Part of a small language model's weights.
Size: 3 heads of 64, 8.98M parameters.
Training: a variant of SOAP for these matrices, 443M tokens, 3377 steps.
Each number is 128 + 32 x the weight over its row's rms, rounded and kept within 0 to 255. Layers, rows and columns count from 0. The size above them is the row's rms in percent of the matrix's.

# layer 2 MLP up, 896x224, rms 0.208, rows 118-123, columns 112-223
size [ 97  91  96  92 107 110]
[[137 136  96 133 125 119  83  62 127  85 105 120 109 117 131 173 116 174  52 153  89 118 171 142 152 135 103 149 158 136 129  52 103 117 123 138 105 128 109 185 148 133  47 186  89 137 135  80  93 131 134 136  55 180 132 130 125  63  92 104 139 125  88 160 178 120 148 119 162 114 106 125 133 170 160 197 130 158 131 153 140 158 157 115 107 155 160 151  94 153 114 135 112 143 136 148 136 131 135  87 132 145 161 142 105 128 149 129 114 132 140 129]
 [128 149 140 146 163 139  79  85 120 115 170  99 166 143 141 187 135 122 148  82 159  98 168 105 152  93 166 144 138 124 156 123  88 101  74 164 107 152 117 121  85 149  78  91 129  97  97 192 118 114 120 102 124 119 120  87 141 163 147 148 104 139 143 144 213 156 141  80 158 153 188 215 129 116 127 181 102  95 114 151 131 158 119 169 133 114  91 125 108 109 134 141 169 145 136  99 115  32 106 159 103 162 144 114 119 107 177 166  97  87 166 191]
 [ 52 121 137 144 108 119 115 119 126 116 137 112 137 103 139 145 145 152 115 123 163 127 138 165 129  97 112 150  97 112 168  99  84  97 117 159 156 156  35 185 165 178 130 143 109 164  72 184 177 121 111 130 148 155 106 150 150 110 147  72 152 118 112 110 130  91 120 120 174  95 173 120 144 120 166  99 176 106 101 116 118 187  78  79 141 135  94 150 114 147  78 161 184 128 117  97 100  86 104  71 202 100 113  91  80  89 155 139 138 120 108 118]
 [ 56 129 112 112 137 155 184 134  52 118 129 123  82 173 163 168 169 104 116 143 106 156 133  90 132  71  89  83 158 150 129 129 136 169 100 138 173 130 119 115 151 105 176 105 141 129 157  83 156 142 101 135  70 111 107 150 151  93 100  92 144 159 166 209 170 145 143 171 186 130 116 116 105  83 157 166 121 114 129 116 155  84 110 201 169 144 126  73 109  73  61 113  96 174 121 141 118 125 162 130  66 117 164 168 116 121 180 162  93 102 160 132]
 [129 121 174 138 119 133 105 179 129 184 112 179  66 112 119 104 124 118  80 121  93 133 143  82  75 149 137  80  83 112 117 187 157  92 102  48 181 147 134 136  92 115 139 162 146 123  68 196 165 137 137 125 145 140 128 100 159 112 124 124 138 182 117 116 141 102 141 125 196 106 134 131  92 133 119 112 126 148  80 142 117 103 137  99 135  67 129 144 123 173 128 120 106 188 148 125 169  95 155 110 147 107 133  95 147  32 155 134 134 162 146 123]
 [ 97 166 133 111 180  65 103 155 139 152 130 117 178 170 138 118 104  76  71 136 124 131 160 154  95 117 153 117 139 172 164 170 112  64  99 114 165 136 124  90 104 141 197  91 120  95  81  91  87  86 114 177 109 121 128  97 104  95  30 137 167  65 159  80 170 152  86 159 171 165  94 102 110 171 122 162 148 108 164  87 149 143  87 117 181 119  76 149 129  93 126 115 122 111 142 137 163 154  51 128 111 151 120 173 136  91 165 163 107 134 121  91]]
# layer 2 MLP down (transposed), 896x224, rms 0.182, rows 118-123, columns 112-223
size [101  93  93  87 105 108]
[[ 73 114 115 132  75 160  77  63 134  94 128 127 122 100 165 106 205 154 184 141 112 125 182 172 162 131 105 182 114 192 130 173 151 142 130 188 165 107 112 116 126 186 150 141 166 172 116 154 130 117 133 168 156 180 166 108 146 129 135  82 126 140 140 132  65  99 132 191 145 165  80  92 136  78 143 100 125 151 128 165 131  73 155 115 194 119 152  93 192 138 102 154 123 118 138 151 169  89 163 129 118 148  80  94 183  82 165 155 179 107 136 154]
 [132  83 152 173 137 126 102 145 130 115 161 136 143 144 169  62 104 117 143 113 187 137 104  73 110 182 134 110 156 133 122 131 113 137 170  86 183 131 144 118 165  68 134 113 186  88  98 198  86 126 187 114 116 149 134 134 118 197 112 127 210  87 134 149 130 144 124 126  69 158  61 136 135 126  85 140 108 207  82 142 115 137 115 173 123 177 104 124 135 170 151 108 123 162 120 148  92 154 141 178 117 134 150 173 190 187 110 147 121 164 169  82]
 [129  80 100 102 108  68 110  94 113 119 166 115 165  94 111 133 149 136 202 146  99  72  90 141 187 119  73 157 119 137 124  77 163 101 169 156 167 184 118  91 153 166 204 146 139 122 135 126 224 124  85 106 142  89 100 131 120 124 114 142 117 116 105 157  99 131 112 162 123 122  64 131  79 141 107 129 123  81 130 123 156 129 152 169 123 116 143 178 140 127 157 110 137 141 185 110  91 152 142  78 110 134 143  61  97 157 145 132 110 130 177 117]
 [117 139  82 110 161 185 225 176 140  86 153 102  56  84 117 173 162 128 123 101 149  99 123 141  55  49  64 126 165 140 142 102 116 155 133 148 139 124 171 126 120 104 140 154 109  78 105  94 160  99 150 112 140  98 133 147 134 103 146 138  51 109 161 172 194 169 152  78 136 172 147 118 105  87  80 106 108  80  99 132 158 128 128 123 139 156 142 124 127 133 154 106 139 161 125 110 114 121 162 154 133 158 148 145  79 157 132  99 104 126  69 135]
 [ 94 100 148 127 166 152 153  73 158 104 128 184 118 129  73 133 103 137  74 119  79 166 129 126  79  99 116 142 135 161 109 121 160 118 114 100 142 110 134 129 193 126  66 155  95 124 106 111  96 132 133  87 150 192 132  99 162 132  97 148 171  84 102 149 152 116 122 103 134  88 125 114  35 113 133 119 124 161  71 110 188  77 166  93 118 117 148 130 105 165 113  93 104 106 132  97 179 170 139 112  99 184  97 131 100 122 109 133 128 144 127 196]
 [ 90 143 172 155 106  71  61  73 118 145 138 117 129 113 134 163 155 113 144 191 147 128 138 157 212 155 125 145 138 196 105 160  86 109  97 120 135 101 122 122  87 162 107 140 109  76 114 106  99 125 171 207  88 140 114 111 155 109  69 135  74  70 108 106  81 137 138 156 179 107 152  66  98 105 158 171 178  91 161 162 131 142 127 129 143 141 171 164 104 138 123 159 187 148  97 161 152 128 124 114 112 158 120 153 145  52  94 147 128 134 124 112]]